config.toml
hidden_size = 128
num_key_value_heads = 2
head_dim = 32
intermediate_size = 512
hidden_act = "tanh_gelu"
bias = "none"
init = "normal"
init_std_qkv = 0.0442
optimizer = "muon"
learning_rate = 0.00883
lr_mult_down = 1.5
max_grad_norm = 2.0
decay_shape = "linear"
final_lr_fraction = 0.0
max_steps = 4124
Each number is 500 + 50 x the weight over its row's rms, rounded and kept within 0 to 999. Layers, rows and columns count from 0. Numbers have three digits each. The size before them is the row's rms in percent of the matrix's.

# layer 4 MLP up, 512x128, rms 0.105, rows 96-202, columns 64-127
100:504411460495441484438507517524516520493489523562504533489429454444518610480517546460500473537516440455619482511487606539436467416523440520485518552465361481595505543525511549556427487536433513
081:432501546452504491517478476406535529511463477536446529519392434538505443484496452455408497395580545560491539415595354396466539479547510510467506608548436437488518507502507475512560521446517554
086:505479501499557552444479491447508358511499537473479464572495599424618473542490457525510466438561542509496514530567527498553588500533583433524457543542499458574490495641442466426465461601481416
074:463447497480632498486546544451480526531576550528519396384545485555445467505399508498558507415530539523569504474525466541517494485460508497538501550509556412475412608446466560496435606518559552
156:511539578497576479458468521548394498515605523579573500493484437531637502482554396515449514526468533437572519468461426495572497451368449470602447506536547447464495481552555575570438473478481478
094:558419478560546449529512562487495524504522494507528550504509449462535398514489531455425457431526466530525511456486482490529477484438578423452641525562565493604466503432529528582545512428560469
108:485639534501572557578545489531518445466495508519537383460501486479453451389549488475465533400461553427515460493513426591465464388542433566460529477559495477575465451375510504522517520571451568
105:545519448615560421525421525465470450543552566573553419639484535467623483569504472491462527479506563461540513452527484450502505433516550388490565481489599550463485445563478439508424550438523508
099:529543502540490506506475545560473553537488541454555457574522380470624550574561404531480434544529430489591483608496431375559404410475449456528457538495478516421508543482548502550526530464487577
105:553490535510407613497551482472568479506434613495452494474421496474479453544464515500483515435520459521460439515506545539501505447453574496528493527477500478501501445518406604495567538466492509
101:449480496552575444575486485426537494502543529450524597437513550535444521512432516476523527557415502506440504481517461506428529335491470508508508466544571551487470496597535553522503552513467539
114:461478519486445547566499406545640520468492565416530461416444470465589441518522482509478463421593574558513477517497446529557490476521434576509482583456490418458497529518436534558462539514416517
095:473482612471476512574510453553528443472470414536508412526509512453493469477429573504501449600471451514545606484471510463496500593493524505579527520506537504527505359533444454440524446473506541
097:457536552559443479511471527490519513459477511519463508509424362470512531528443361449468499540490403570540455568529489508587553500535556474549554552518529521452557507561427571461524508519561486
092:527533496432533488548490458491476557524554462507573472549629496617553512451504561442462447509516521536466596508490465450505539432547548435409455476399519525479532409433507524495539529511518573
102:470526528550459459430554516553518532468395537542497476537531484431407477518489557398437615474551438431457450532593509453479532503477498528532403481575525416456554604549561513468469464577495569
099:492511443459502451529390593423493462515537536572446599468501502566504467451516488511538538432516494505540526539455591512441507517544509530527543537521493391432466508519490515533554548578418565
087:520530521539466466480488430505497504541423504478480495606531539409484454540487597434561462466394423502565564540500446528432433412519463556468545518487546592571467547553449498493470473599465499
098:541428585474512508421466470583542493511494485536575501483534561475452451530468472494537542490438467461592503485507468542400475467584557508508500537442497507573476564522532453568467580578376436
091:485486469485506512500539507477522436451533523446489465509550498519470487466460482494499499481449568529546505517616374631481435467451493584401422532544419510401478543462452620430530475512556549
093:549480544485455564489415480475497445490391547437446450510530537478410610562506586481495408495555547512462519453515548535478488576516523478464518478439467487554470477470450485494515444491489514
079:492531620436501486550573500496523399525558542450484477444500447510482518511508476479523428581446491538549525428566499476537484586515589530443462575471550394540452415509420486475501412489512555
087:561514535479456452478500612540470589476486448529544456527498552419563550527529525433502492532613576529445437498499497489476461434476484563467526445521507516381532437550489575487434429462522423
083:500448453551550547508505464565512493522534455456520486456501413473504453571373526505470484533490461476497522459513479551518433493502554440571527585559476518588534531632473505511447512506465461
096:562534511561553484508512474472474554423491530622494471564521543489594453469464495466527500470435557501445402463564539481557535432570476470566447555491510571485433449475513515510423524522488498
092:456554472448524436576444521519596540481519508529476594495547560491451448437475533458456515477545444548508429472541528505547436549539459549484454566576529601522523411520501497539449539576451480
106:397531496541445507493393430456512537488490506462582524483456513569471449502499448495483516413544476458484492522504405483466555493499574532422453477516520528528486471380549474490540540511597590
098:525470556404504553529529501408463430410541572508482471497507514546507470388544567469448448468482557523560472395483436465449541523430412542529405486548519549493519575491533507562471549535479602
104:530519567478526478563599480520526465516387540416555445440428604422452545530561512418503418403526548577514480539487558499503532479534546564539462590446488497487371470479461537387405464502381454
115:460414559476500507586496506442566459393499482523520462516438526538454573573436542523474537449464449445468538471489516506584465466480410527494501572599545447398553524532468425478489500462513501
111:552519507464513502429559468530493425557495545403512443602536554405523621542511576479585566461577533471539502579511475491496444537452484459514529502558609451454420534516501546447468443527539578
108:512481450452529516563479445571487464529498574582497483539469527442466559530483452506452472549490574552472530487453468495475501478527590534524518487441463482494493412454416553406535583527424523
108:459558440476553470459550469496517536460532468475461419499484496446594468514583473508442447347528493488558386448572503526472474575544548437438617548496537477495532602469479481450443590507524433
089:335564535540455475575614451479471463551491496507527504546464412510514530488533496483466469556390457473527541540421562480453466500486475396502505539559589527544540502422487495484563479509462613
112:475569530438500475453583478595463435446511503475445517480528472591445452494501578548392434546597417533464545482533512480506512513457521596426486547501405470620423506461459510519571544512478559
131:506449557382493491446470496524482623417442544516470466437537450520452594594507467428606541455547504491565526645529561480427512436452409467446434490495538498444575564503415497473390517508546427
098:536524454495535467454595455520547498519457584449414491472532473477553475529518420545407423444499471483400456546510501511558586558534506551486476550460580475497453612559432476518457527478419484
101:517508481512586561553514412463448523606513488488508469488526500435491596546489563429597462514502479583520567442509556564485475528418425519564469496594504480515499530512424524442468428482579593
096:471561492519427509448439582509441481513477527526418533533459455537536530393500564374504410520458477549498447497441572544510556428502525636480474485452470496479539455429513512511457520565436503
092:516528529537437541497574512515483366460468493514435457442502505384513466468415550482532521570400468424558471484518487542646428497544487493511500536594578459491503488490379498465534442457471515
101:396444535564563486543530507519531467425536516510502538477567417435577462468490521515519478518614408429503543463544484458531403449523476556516542593479447491504540646532501515553451560452319565
085:513472433425466528408512419594489455473475594558488541508478463472490479566501570541523589556437565494565489529457552576422471532539552553515548561597568426506558564501392492447460516462505434
113:455410395558528483398527479495494512573494583492505537529477499523517395481440524572576425460428485483569482562526482479578484492449523566527499493454513572501500491568436577471487524582546520
105:468568549481454476538488605451429465419560604440445496500478515502551487538480431485526534428534424545545454418486460542484501523561493531425503580438467573394452424544420524542527461481447497
128:485448518473463505493508526378438401446479461461440514588485491546470477490444510498511552499495445567532542482537451426509494465550484609473473523543533511508589509532437466540583371584551606
087:516570527543453508489500495481518433443424561447551587532527488504475493438487544554586509479421543576552461470471462514481587555540501518469471485532439531470476609538497476526520419525556556
074:545526476462545564538518518471599551550502479389514576459352543528558529491406495455536524442486499504554492563535459457570497531463523463542531516534592507527483428483472539409388461562535498
100:579562480489513572466568477573498478568518546540478521440522500602457504434417565487483429519447448508486513544481523457487542551514482473478478537587494527535462448445421471582513482455567464
103:404570514487489466486444537493540497471446551499482417543498465519517535446479535541418463510423482436475560436399466564514510546537561577454523575507487433571478495407419519508627533466425531
099:495485435553493555534539536449434592527452562410461506443554430557543500513507518526547532441520550493475459409452510628470561550515495451554577556479540534595493412467507405605464448476548506
103:483588457531548503524428455538463473499386473450459406537556576481505510597462441443483482595458486484531441483533444456497598477507548539474485465574533510456517567498489532496498485549484484
097:454531493529427456457487509484477577552420456513485533553518527463542437559547494401491481594429544581549501507565520444432455485520552557489460488476498543483493480554538640535449436529405508
059:506500473481433582471543489523534437441372547453466566464519508481507411478496624542483468577471532567426487421435487522475489413427468464479429593541612497393421454470547510454530525544475514
103:511509490507502473417541564551494466546498564515519503469510459504451530422475526575387494498488410525530564471522434483579488446452408538524500594464486534485530605470463504477454524546478512
085:506571420505515524547431519473615494511530559329540538538523439559477584486456492508597613461576411548497456496477530516386544499559546526527538526438576577565572465539490547498509446508456520
087:534488442499429551496582491560490403444506548508547585576506520484460335528488443493518466580556393532473573430546479544528489480469587447516500484541518478535505531520449537491498404551461509
080:578480522496586485522455499436433569523440375494444450529511485487471521570390497479483593513477452594579449435565570496512459515465586468464483463578528556557487541522585525514419501634493508
084:550518582591494489551493435438422429493399447465464502556482475462506468539444516483590567457485525530538545412511462528475529562500511398394439492476534544474615525567477538565440528569508497
069:536489515518413467474474449513478614473490535475433577478425512552554510494498576575393564551497448520560539477545574570501509497525479394449513512555590562508555527449546512471503463535567446
079:514514520484466546493459553614438558393513531528542423493505507424479480496520457508446517646512512499551386524476517399491510576486555436515428582546592488415418511509509440486488538465572566
130:533515395485488499501545482498469542406533445532461465455569586489449523512492437569486458482597450454442497512484443540469516464485506414451534512502637619431511440468541495537522486471466547
093:508515506530564400449565489533517519540527427455550437543483521445593484504491430511731459553469477436538537571498416451540490471410506494539468477543596527524540461456492567513507509503466629
085:388432412497527518439528470512538438437492510535489523471482455457477565427488525398517457462438479609490517475487537499445480557491495500450479521489516409621589470426367475533541528600450523
094:469479519484577473391517509459492576525493529565527477527461576531543488478477551476534445490472483464509558568563465502438410469605439436508464390582588453478587466502497531464504421498541508
107:483498478544440487559503501470494653566543491487427496566504484466593456563379562530472395478541472456507484455517473478480432444510471385454468512410456562443564525532538559476473438639553510
104:549620521484453504454471548477394518502497503557541592464576542474475562489568514628525511514474508501557590534464468618426468466450415551457514586462498528453591517425495491529573534563459519
120:554551529397554458568464505438518503491587504449520453503507398573530558426457461495544474516529493563504501455540502559520475529427473521501425521612524472510561441590556569587423482484454532
097:561560556540443514493462472443488458407547519405535470427548488497480497496460487556454503574548410550413419584501530533512452535560501469562498496483407516534397534453530538454528491499511480
072:525512516449594551352535519454592469555505476503408468490511482528495512563511513479539489497476446492525517447496571508462462449482592480449582549468566477566501460394522479458547416487438524
077:497496522471415520517432535434427490419620531503485518505516509542586462485517515586506464437589582513511529475517470525492462581468493455387452641625549535366566441460523462505447448504503541
103:471418496570501563531517441438508472458561535497449389478501479444488586585438590527436534533534534588472462556512502493503422529534563449487415507516500456428499520499399491456518545488509545
104:410575533560504581486546492511479405424378521429422470563462400574502507460531476446468492460467487528484510587530492481445499401554461571533561567471522479430538492452512476479506539485502492
083:521527466504562432480426524457586473459556518469471505482482587394428453550444428535532501545470452471517391469540541535496480493468619505497483506485552548576428474440488470451472486500475493
104:480543530533518492639610490534608530394545433542432499470501532492511470429489509421517478509456515606514491473564478515603441487526556448439542501435406437489472546492458612479477412462497518
103:470533491496453567479420499485522489497489528535396553524525451570463482419518519498416478464549445555500607486573453427409518472543513557434503569523513484490595468618559560448453550618492509
111:597532404520570470602533448520502540491530443588574514444491494528560396486415473504466445465582431464519470489541467549545431455459454429532467489506492514555445558466564537500529526533559425
092:482485571524480484572511529572397488473520468486566470402491476441323503469506494526551457493473566473545519468477451488575477542520416516541460588634574471395436497595600550447406504552526427
112:650434477520537429526505561465417523487476486452461410511540550523559539621446524458566498437478502466569469573472566550485503502519397531562471520525438480540525509503459528592448494510488521
094:508435555457515496379548538493507544497429424520596592431439523434470532449529547471554558519500512569544490581548543540566479520517480535526450487557526475489558552467496607513485495535591539
086:506561582539538484499435501431487526362457516463433536508367558471553541462480494491514556498409510524492463513508616503559497390417528498581516524479570434513474493447497477572569527491488551
141:485612494535462505490506480495430516532492506518501562461384448485529528472450507530563559556390568479546485507548494465491427464520453524533480573534502431467458445575438476540532542539498537
102:590519570449454475552554486479468431495517598477446517513527475426434470421483544508508502501502538616464446454528472426559524488546540479571501494523537519442492380563560508482465505497466510
098:478481539554481502533596477504451402431464441494568578480470462489481355450448530537485508576465483537507512565583517500418416434506505559463476593458501448520442503411504480478513575515479547
087:561432575537510523451585482492536480490397469598479482591515524452468458455430518523623588519513505538520458550516549409464550524523455469551473512488544492562457559463426488453507368518509490
080:588621529540471553559415543469553475544480554451421514486458451510510557397526528491514461468414456483365443500543533522547561485441522476477474446468526511624504511485492454482491519492495438
142:405531491462527501433472575451509542484603503503567514402431570587472466501498560546520499557532484474526537531542505521456471430509565556469463597448489583586453487433478522569567487514451570
106:465518517532492398461485551541484500550501438572571498432453490520429545517523533456461406424510431469526507503578541534519540494479567581549457545482496410550534542533477486500429540478439448
115:504503442471422467467485469488464526437388532517454479522509564423464453523565450387457558460558451518441472345460450539484544460618551531475597498478553538441540395402532475498529526494457504
063:470485406420527578538465462395584510498435489584450491434507534575538465522496454531592468516584528412479373490536510498479554445516455426566497609513563461554523511415583519552379556514432477
095:449557511477485489548521435503477467481490557476477446431607429530532511484526525416452546558532492549472497542443515493599534493578545534515619517530576418540408526463551462457523578458475551
098:459521520540570447523524482490454465451532476496376551457522480511596430498528464534423494482474402499476426532546597490524487471516549479458507624513502480437479496390433444575592509451442552
090:495594575500581472576465373495467526585566401587516434490513554508509596498436474494575481446514465496523478474574510463489486471501390401495465537524507565498529443493600443531420423548495529
103:506509547462465480493551446584481523468514479435545528431416535445608456556596533429510422522527419466511484551473470440454477500475482457455590471455519492494465459474520519490450528523447428
107:591480509513502482427556509544521662495494509485484491468510523409452483500601535500520488510532478457555447500454520431598431485576494444516459434475510604608492547440568515552487502595521486
149:419558517451478526471452476494428481478495548504471576484520398555552620528494540573564625564407501515597531505487516407511586459449421497492558501533509459478571568494439487467446508521494441
090:415572452474479518552446494467517412460505594400495491511501498522422506590523419519414503405473516466511513431480515480480487459533542544523473501556508514565460473450514490511611617549546503
105:546497476486481440506395492494555534462493466495526387451418500506520478538533553528507549491529483470457466486525579438529589488541501452444497438472553536539519480504520513528468434528575542
121:453570545480556551496475525542487555523467543449523434523590404558541581454493523544437406535450444485566576434517595539533434572552528472509505517516506567468427494584573513451408387496540523
104:471496398481432498492487477513468477570442566468460547538565447549518459520442524407434517512511552527525471540567529481475497555620501514524436555579486491508492538568438526459485422556436519
097:594442524600474514413476488389465502495525532456528485514429546433522594435411546511589498454513497456442532511536493540542536554516536414519496481436512493577526489501471514553488488497479598
086:452448514503496543489550490488487462566549551499418432432617424525460499527508488455442400577510555507455501505449489398427433567440536535475522549499407509495517523444562614465527513554489502
110:419470514464531450492501499579473453483588596408484519509465417527452555503626472434475538462574534518515588529503477467496529476505439429452591462530493459500515554586544450540550557589540521
118:543435458432557482394457359499451542471516434512547557518505434632566480548434491519485459522596519565460472515516575442454502526451526438518525492499574572565524526495526410513520591524506557
089:511495564480528368453542509486462477539541565594496500403438606493546484380430512498484456652436550517502495499565516466520507516537471374500513368426500445500443508459485543544560521501499522
088:549500528551486492547491531508470500580452595508557504516468481394502463488482556474503538595497485511454485467518482457495461412587482400487455458479450489497502504492504551573484509585508426
096:460523517432503572449424468603507410553536486507555538404523517463561593539366613553494455568503480471532502513488543553534527398512535541519508467433481483422553491500466520583538607485450552
092:500433468457486506562493553507517564458497465423452550536429522509473491520449478504573516503520502442569478518596406508571455514561572564495466540527478550498447506581475562425572521492461559
# layer 4 MLP down (transposed), 512x128, rms 0.0736, rows 96-202, columns 64-127
092:470496517477540482512528434496523505535600475473453499612532493536597498484475511524605550542464563534512566428472541519593474553457423515438366436489480535444550472521379495521467468473523412
082:459504442526508493459495476500563565583475415517524404607556556460433413593565480498618486590522500551531458416504476401565520563504444453512467415476439495551451550507420482543546472473560480
104:537451571524448438490484474485521449426519484507493531545503512429455453524441461510438541557415517483486524618452396474482601537568491481478430412455508508450481428504432471524508541516549444
075:526429478530474517456511473549546551546529456532565537440508478570364534556576466474513506531482451508374506522466497536446463607492582480451483567525577490529465431492493395392499434473376478
139:454422538506467512537506546421481470465524478556445468505494479546573529642649501583467465503456555515441470460558512474513527447398421478613450519487455490472486481498498535517501461472574581
100:536645404547468600424422504549467553465472559433567510559510545594507511530522580565532458522522476443489497539423513515488496467516522532492494525545468554434516426598528562529465502479456529
108:512435388562541493529534592494589432465444428537512472585539491484476482498424504504403571432451469532501570458529426428444478492578625465506587412535519569635495440523461526505480505523502482
108:500487474535498603575525471456579617477427440503472477525544515462496615534548534456516466512501486420560523568515542559460382507433519513416410543455499445477516555495580501513525478444460455
100:501526455509589487437427634523538482449564543503486428395547538543490476472494523563467525502496464566498465505608556507485483508498485446475486491537524476415480426415502457393557570437492578
107:501505500430431587509457481449526468550624511528511591464505503454406484459419425486589549433464466459483528484439515516516453482523485477483556544512513462538490481538503568547447563533514572
098:470452549525433364512424508441452461564426563476513595512510456606458495445463453445534512387474473483588427436524500443529543531579480438528517438509529463536458463536437583442483539503441524
118:553518531504459490419452467597551541482421498513526507572511529505488542532492508532503514385435430530544520412511529589473612569612469505510468489441494485520455502567410588483521486606475576
094:554459553462412548510464477428521504534425394438473427427501600542506427483584488503459455429510493624527452536537523602398469456441476481473546485463525335566492583486509519478547555584534476
098:552455506488549501473493496468406591566550583462454587450457577564487446487526469582487537502476419496495407495453480631433582503458510497441427422449442524534440554471474568574511428538535559
083:551576543497584423560527515431464454501592530437509501464528522447404558439569543466561424430557547515475496557541510475462482445369580544447458561551535483542587420583456503476529527483579432
101:580465510588582474461475636551547450474501493565464539527581514593524422487474442472475428462440491551470455492443553543597514549474462480482436513515460513526451427470549577541527461509524462
106:471577549478360532608533506502554585473585508438462522487495519502494596500489456482509506585428519518497506500510445507505469493434449470553480479485509499484483404513525414401465474478540487
085:399544513529453494543491490437489587580514484597500458503492443522535478496561427507601489440549434589521514520578454535461567529507482465487575389474504485455486534494499489489618531455540431
092:529501511502502496455644556426511470448394536514459573551500495545534485520601558542459516466495422586458490491472532525536571457486514493543465498474434420573468503453439607496527408501444529
094:564518517464485463581550448555549462457461432483458494577473471513456553501459558589499495445482492590507517578394604444488519472447470482503570506458583542471451527456464485597482504552506475
090:511500608479633481464507498493423456501644512473548487445450479558573453519458428553461506472521483511557452488547500462512514418451403487550441533506471603357544534511536435495421482508499433
090:467476463448521442477473484516501428537466439501552506490547604549458450529464443469356550549438396366416575545525543505443461446527422410473482487521452464456509520427493479562529531518466495
089:552562405488539503476471406574552539516551574542521510517560493465600490521502441526587508538386495397492502498436494549597501528431499477471440383491518546549438544468539506443509542616536529
094:534431525531458431590406482599521409532517426439474495542477555554503451405512472577412527493533365525511543488516500464482557497568612461544519505533494553552465470479520468494558450519494456
104:438532556526409385546469526348534450469508498546472480531444546554542484530556494526493440542537590456483564449526446473507529569434502415529578535533532462561478492470505507427456620436475537
088:554509454464583478507509489478558512547410443565492523447472593523435579545536537517585548544469623472528457438416453544438448480477537504437451430509413500410521646482542457523503589474435480
103:475592534511456501500489415534463485436501521558546481516486532524629491586526528482461447485410556524463495427491434567546574537531537482421518610385532481517490530553419485534524441482513453
102:525436408503495425620519552514518521508492571446465539510446529397499585506486444470481516459457414551410463500441430477531481536494514482639493457483503566510516420499533450591539486468571513
105:514441422525509512368446602513494510373558484552519515511489504550569432511433542574443548550423528417465477490431499581493531427493458511483519585590495455433533615497557582561590468477593514
120:495526514564419464528480496469492533475438599476531484443498553407467526490492434504573434484499446512506479419533497436668533472538511535475461417488528572457482461479552572495584520493498506
102:556525491537467617494463518463485573453539468489547587518514557561439381564516428540557612412553432446475478512526451528553468476557489514503439593573475492443550507521437458552501503602531454
103:436438490562424425526455505626519583465516500471518513454461461482550511466471437514537401501544515366480433506469459487498475595580549511437507483459631441478399491540524469458585553465536587
106:540446458606566492532494450524494531450587472615488449528501468550465494448444510559472498670510486451523467542444501527462538493517500477469476512425479559507522500498484545464568492490461479
082:428494492590533516471492514398433512433532532497411503471526382592547550463579582499417466466495456454456499547498466441450446592471518463456484458491568535515554519536500526460544471548574491
121:472431613560500412542484525445532551567511538534474457473412483527504545565444425407480460502548539489567537490474499503614533525493471500575441553545578544545422431519524470564477380427489451
116:486539563502501469475608555521563559528498587554463557437594463514497481467435503508566571431485447486483510447570397452485487457500484539492434438485484421581464462496498451455475446462475572
097:457529590466411468662490485500602545473478466483512529419450467499542549493451535549570569419451552554518483447409462482550405499522556526487538508530534506471445426424540537544498465508425410
081:560548468454514547538475527498397448539414491531466458457455459597411389529530425473521461489536572462489499401514527427532488526523580497409556571417529409464616526537479582437497493477557479
100:406531400543541473540496543586509545504485473543530469449574503506485548435563494532423513526529537494528571579560449480358506524573509498479441593511545492464468470486480471525514456501478503
097:430508496469408424590364394502526587542451433433530541415525507529432491479520469495515507494544504533563573484513609450473475450506472483459539451454436541482552510520444513633496560507516466
118:404558526481527548486477517552553523609546472503634432496513457382560560507457481505562511503463445500506520452503571512438477544497534526544466503492391548531462465522510490603499451537457424
082:525407532501426476496499550524500398500503546493479536533418514517469532558542491522563461473452425393512507524441538523516501606572596558650505465560427473492500553512489548461484513500447531
107:508573527456481580483503489477533500410497487477504424365448471381558508495509529432462523489496477412467454507491559610619536595409529444474498477604546399540483547517557499493536405555522493
107:554450504449504430469557463575470600470553438475577577558559433449491493501565509478469436510522495450467553677511584503573506539473498483498468483539477456563480460558457519614445425488523481
117:491465562472540432518404537441508446504472357464537533474544553455513568536503444473454516553466619531484508524524434533435557495490423399496429586460594469462462430583533468549458520454468484
086:517534524458532449515451474429547557579474520526548510484496526489462483500495470535490529533448434505435532490376445535500449555387550459521476469596466584442501464482531460522449505487453449
074:489527494467567443428459573523623543566510492511494593506507562548476474518576557548522482502466476604493450515520571535523466504493538467427457492615502613461550464503448418489512459540496450
097:399564500546525554528515462610422409499542448497488505512565559518441461520444522560459382403430462543525506585545468523485530511428489619512567424544547522506511399514454525511489519480491546
103:558368514610407453615433435482540594519581531527498493502469466432522506540523505454451574468497445531547422479457475572494546531521497507498497444495574526486455477502509472499422532534418455
098:437581441467432465552399467437522395540588555603456534484407555476514558485494485437474441501490441494476421517553441470605435552431502542452544497515494474523569477568546527360519529466480518
095:449579475490456565507640427513546453448553526480481481541404472601581568392421501506401448489520436497476545547543455481456383606485569554502454524455457457542514500550444454538417445468487533
094:540453517560561478475553420506549453495472447566555451512543525490502515610490470560515558535486485509541554512502504544492477561562455531491502441629484544461506482566525615468549503491574518
056:532482474425557554570554549519509462574423422520500426498505414519455556622499485391488443512487457389576518523448394510441561529539557530551504424420423544584532501557477534542490527428586508
114:555605463503552537567467510468475472492544486512513477537400508455535518431529423430559512501522471412431496519522509472474491494586443487461398444628500587527570517517479436475617438403470598
091:535506485496511468539458494559559625525476443468482519527466585598475430532498526476482616584466492535501562456416505480482549518500578434449573381441451622553530462536488502481474525473481490
089:529397555498582527613520454498529468548418412446468500429546485524560518467436518508477524554565496531502511528405494513450547430436586483499469468357616479527402462458563523563537523485401432
088:497510553492448567542507473502551542471522502440563476493437534460463441509509476469460631566532476464499583577503525496436495558500539535468461557539562533573532480558506447631451518501426452
104:566544606400424484531453496533537475398528488443562486563467487487491422444488446502505613523530474377432561443492476535538494473610479456536503520630516579545534476509560465471541424438467485
069:394406437450447499537540527536472497469495431500542473444440496435484453474549469560482633544485489450510530500500529530522538479487516513472461502577560435602568540443541398520549490471466410
084:478508568391499489582488453476442521486548480479456515406585474518417482551491479547533469495526512392506506498479487511442461527457434455431529492648484421590512571516567490489420431601485519
119:445517458510543516435497510518430593532514485488418573600519500484544479465412515495497524413611402500432523523583533591458491509501551469596583472524502524463543446456474521445494503479565527
096:542490544567555495465467574551515540558511492507546443509547567465526491512498567429574513395561466516529498480609398496534441536468547536528539526446473472377631506507485499513459567458437488
079:531451455479464568500556551553497479561546468591466455548504477421531575465508467454467449378506600489480493475529500488574446477439495451436485497428488468525482521478404518599527533485417538
091:537444563385490464575485399543509496424482461554514517498476529429464369589574464426558575530478474488568522491480521501547511541506425455551509583416568459501450502489494520528495457524502499
089:422475484511535490526487511527444386563466502506501455529411449452525543528424513478525426534426519486562516549543553557507503457518506528526518559468413519486380514510460545427463511449453538
119:575510509505539471551484548476494594560519574556439585486508481518508581460406506475499517480556432525530578575522530622554478457552481525484492567561554543483492492575466600454529452434427423
114:530459489445451461481473524476499425506495536486487561601468430512432528537533541497569490439457482468390542389456485503532528557459480534543487519429507418542474421526458493647470548459537562
082:486519388514547554493546501415507469581507538564440445416509516474484431550454437499564531497560453509391500457527505513471459525429545533523529448439496424580467510513470452401546528441520532
081:439443500453443496462445499542501490509481527480516505483464545525411582495464569507444610568451410409494574488490496565463423535501415494453418518573400486498540458527472536557437544468502444
081:506495517473530434564452568483564493577513506499561512465502540443562552525506516563514526506515497515439525452518497495551503440562466535553542581443440524672457445574429489525420482541484548
097:580503479515563437508370514485503538415430521443466506519622489538528551477571466502564419459551604464484446444500502509465552470583557538531490477571532515481537548492576434548510524501437454
112:456484524450535527465410536476561493498527578502490428568486514494523448548482562400536526559471463472527507429521503472543602500528526514491425399513449557484524467537517483517560300486559463
094:484520553498512457435519454512482499472499546471482529627506476483545513427425563483435582486435426487428445556526470495594604513558503567479421495500536537580493511480497474562536550531442464
103:472436474373471588434474491437507507593502489518505463479533462502474477539496552578516607523561558437584503447467559494416562513510467495456541496572499512506449533475501482633502562489516489
114:523532518482529610479578437496491523471535559425553540491432470353390565449496479484476475511528443514448522530480530518545535552576457511563487554521493541456468569526508427515412488405456464
101:455555490406535520545504484568547560497579390394478466439443564501409483469392487513442540562485495487521588562454450583514560573451424405576504453491547557418482518531480475520552516413500573
086:554453481599484421524424449441559499506501522527512515540512502530587456527520528477512503435564477538460527469444588480500483545518551541470468489482485539560488570479536481565520491523458512
103:539537535366508511448637445550430567492526502571490560516485390487520487541535568556586462518514568462535472557507484517449487521397522466524507465487543464534518543509500514500528502421516574
091:465515445547432550547523421539480421504423557456549415512464541498539444533534408471554556554464474475540497465418510486520594522537521502566606457504508513539445458384459484482506568543496448
092:475530379425569487491608444503431498620509506530514509525497555529515396497442515554526621517489489580437523483522458474492506579588436498433529436588499544470494417480425502449534557513447466
136:501634420585508444552576491506464530420540487505470446512459462465502559441410433453525563423582514447526409460551440518555411407538484596490527474476473485553540459449514390480578491569545424
089:532475536528566454474437494533531491559499392496537603491536541517525461529519482547493511504492503405488447529522448513451573452480540499540499530516458521591472585445493534585453495417532531
112:492516430431451457548495510469579525595478558457616555570525422531415487513515437503551469462541491440491549429471633504519547566515479488441496493535506485454615471585484456527462408479433505
089:607555579477537540447497509463520528457481477563534487433468526482576554443544628510491448489497633410486554382470516510572477432449410489417511472456467539485503511452537519553395473559524553
085:400472455514538455503555520577542567529427551497467510475417614514529374443494563493476506541497520553513507462420482459454437520480510490513490463487514568497446512551532488609482477470553397
162:469478586555623493532504599446495471542522521528426462396465538485528479507482402544455451554601545448450477522577556522461472496550550519519528537492469572525414422511493486484550429490561470
115:500462444480461553467466496460427435489418549518470544548545514459418431559464483521458586495486482460460527467519458550574561542504551514513451468548544531531560471478438513520446477528462578
108:440494555504442500510490576503557502535511506475469482552517465572465606469545526567430300567495595501546505558567484457549505539396471428503517469485549473586489495463466510474445522542559518
068:512559447502536554463566612494589430554448433512508435500472363546429534467433494520527522445537530498601478485465411509503586535468565507566575448405541447498503559506496458454460508474534588
106:502398493573544515361526551424554600588467495481441485568501499507456563544555518433471503453422504506544504603601528512443506508496471527444519628405498422455485549488468575538507458443443482
102:504489509501503459576517407449481486499581429534559492540528525507458511576643544469512579616539456427477517446427463474493509519536534502513408448535577584525516530633520461448438615457537435
089:464566496489514517437469468486511475453450476452498434586479532499524524508454521446406490503413583579636477466515510445456486462439469566516510422487440577533521466489503472584492546529471579
094:527586522462528545557461420450431519510499489455538457438403466447407578415432507450532463438559504530557533551479487625461517462571592438491580520486587487459474572550516503424452562462557516
101:480453472380460489595418533488390504526500535459565475471500486526461442540456501525544436478519529460485476385461530432580529542494478517566579521451491489491496497612502485456476489530512497
142:516529459496532491534552535503517491469488611524489533525588480510504504484435484473602534432533391482487472443602507507537444381500505527525546434488472433501392575427507432457516492483504523
094:449469573452555515494445575446579618468492487579487646437497530513518600500554540468425462457566522503470417503577519545555476436535494540446399542432458490452486446519493550513521514456526528
111:433503466480508510521498475508510544573469501488439442392413448478452516415377549491577585490439425526570526561488525612500474563588526427495505478565573532574521536480455488498489566543415425
109:578541520549532464445546557488477546428562548526521519466552449506452517527476563504583471478389512386471545453537599452449549463494584424518539516519363546484504480579421424464433394483489575
098:486463563607528514581584515530595483456519393580495522464491563542538513539457551639545552458524492459480531518414473488572501522551599500536495590479523411506487475505441486464503532496553444
096:506503475485559509435486415469522496584462506587515542523492513568520475483475492548561432546532495570643468455441515528455414533390406516544469515476448496560578573404439560520443504563476484
093:547536412445532532548538435467459607500508538405497433538500480488506504486509467444411596503460448448577572548457477481550519497504515554453547423515515514418567434474424440570486502496506405
109:478467465538529491480508537548500561408506523435512479474415472500502562566591429553580507435499520465487558479449537515467576411482464536564446520561492472435634530526516480477484493433545572
110:457483489584491539510481548536450504523524442449503547470442468549504500445539426512428550492380511390428613579622548553425436454529449462517520507408415509577500483560470579445471491501564436
091:530477449509478501504502479504541447510476498496527430505546494531468451530626430527460474433482422488474540519421511469447520492600383543431536505483420556444613498564497601597448464518475448
089:517505537523581545585570412468527530389553577502504470540524506543489464519376437501500439396483486470483488442450520466549503524433513568582475445481506554550511538609506501478476482511504511
110:600396512560563502474453571456486548461510500524495482548549548562515506550540490506549537365466509587495484495482418458498519402462530559498565597365506525413410490460504479606517519494462485
101:442507497566522516435545460463470558521488477530518385540450500437492484540487560477602556481483496474503499608479526495354544544517545423534549526522447492551420588509445435602462536532531459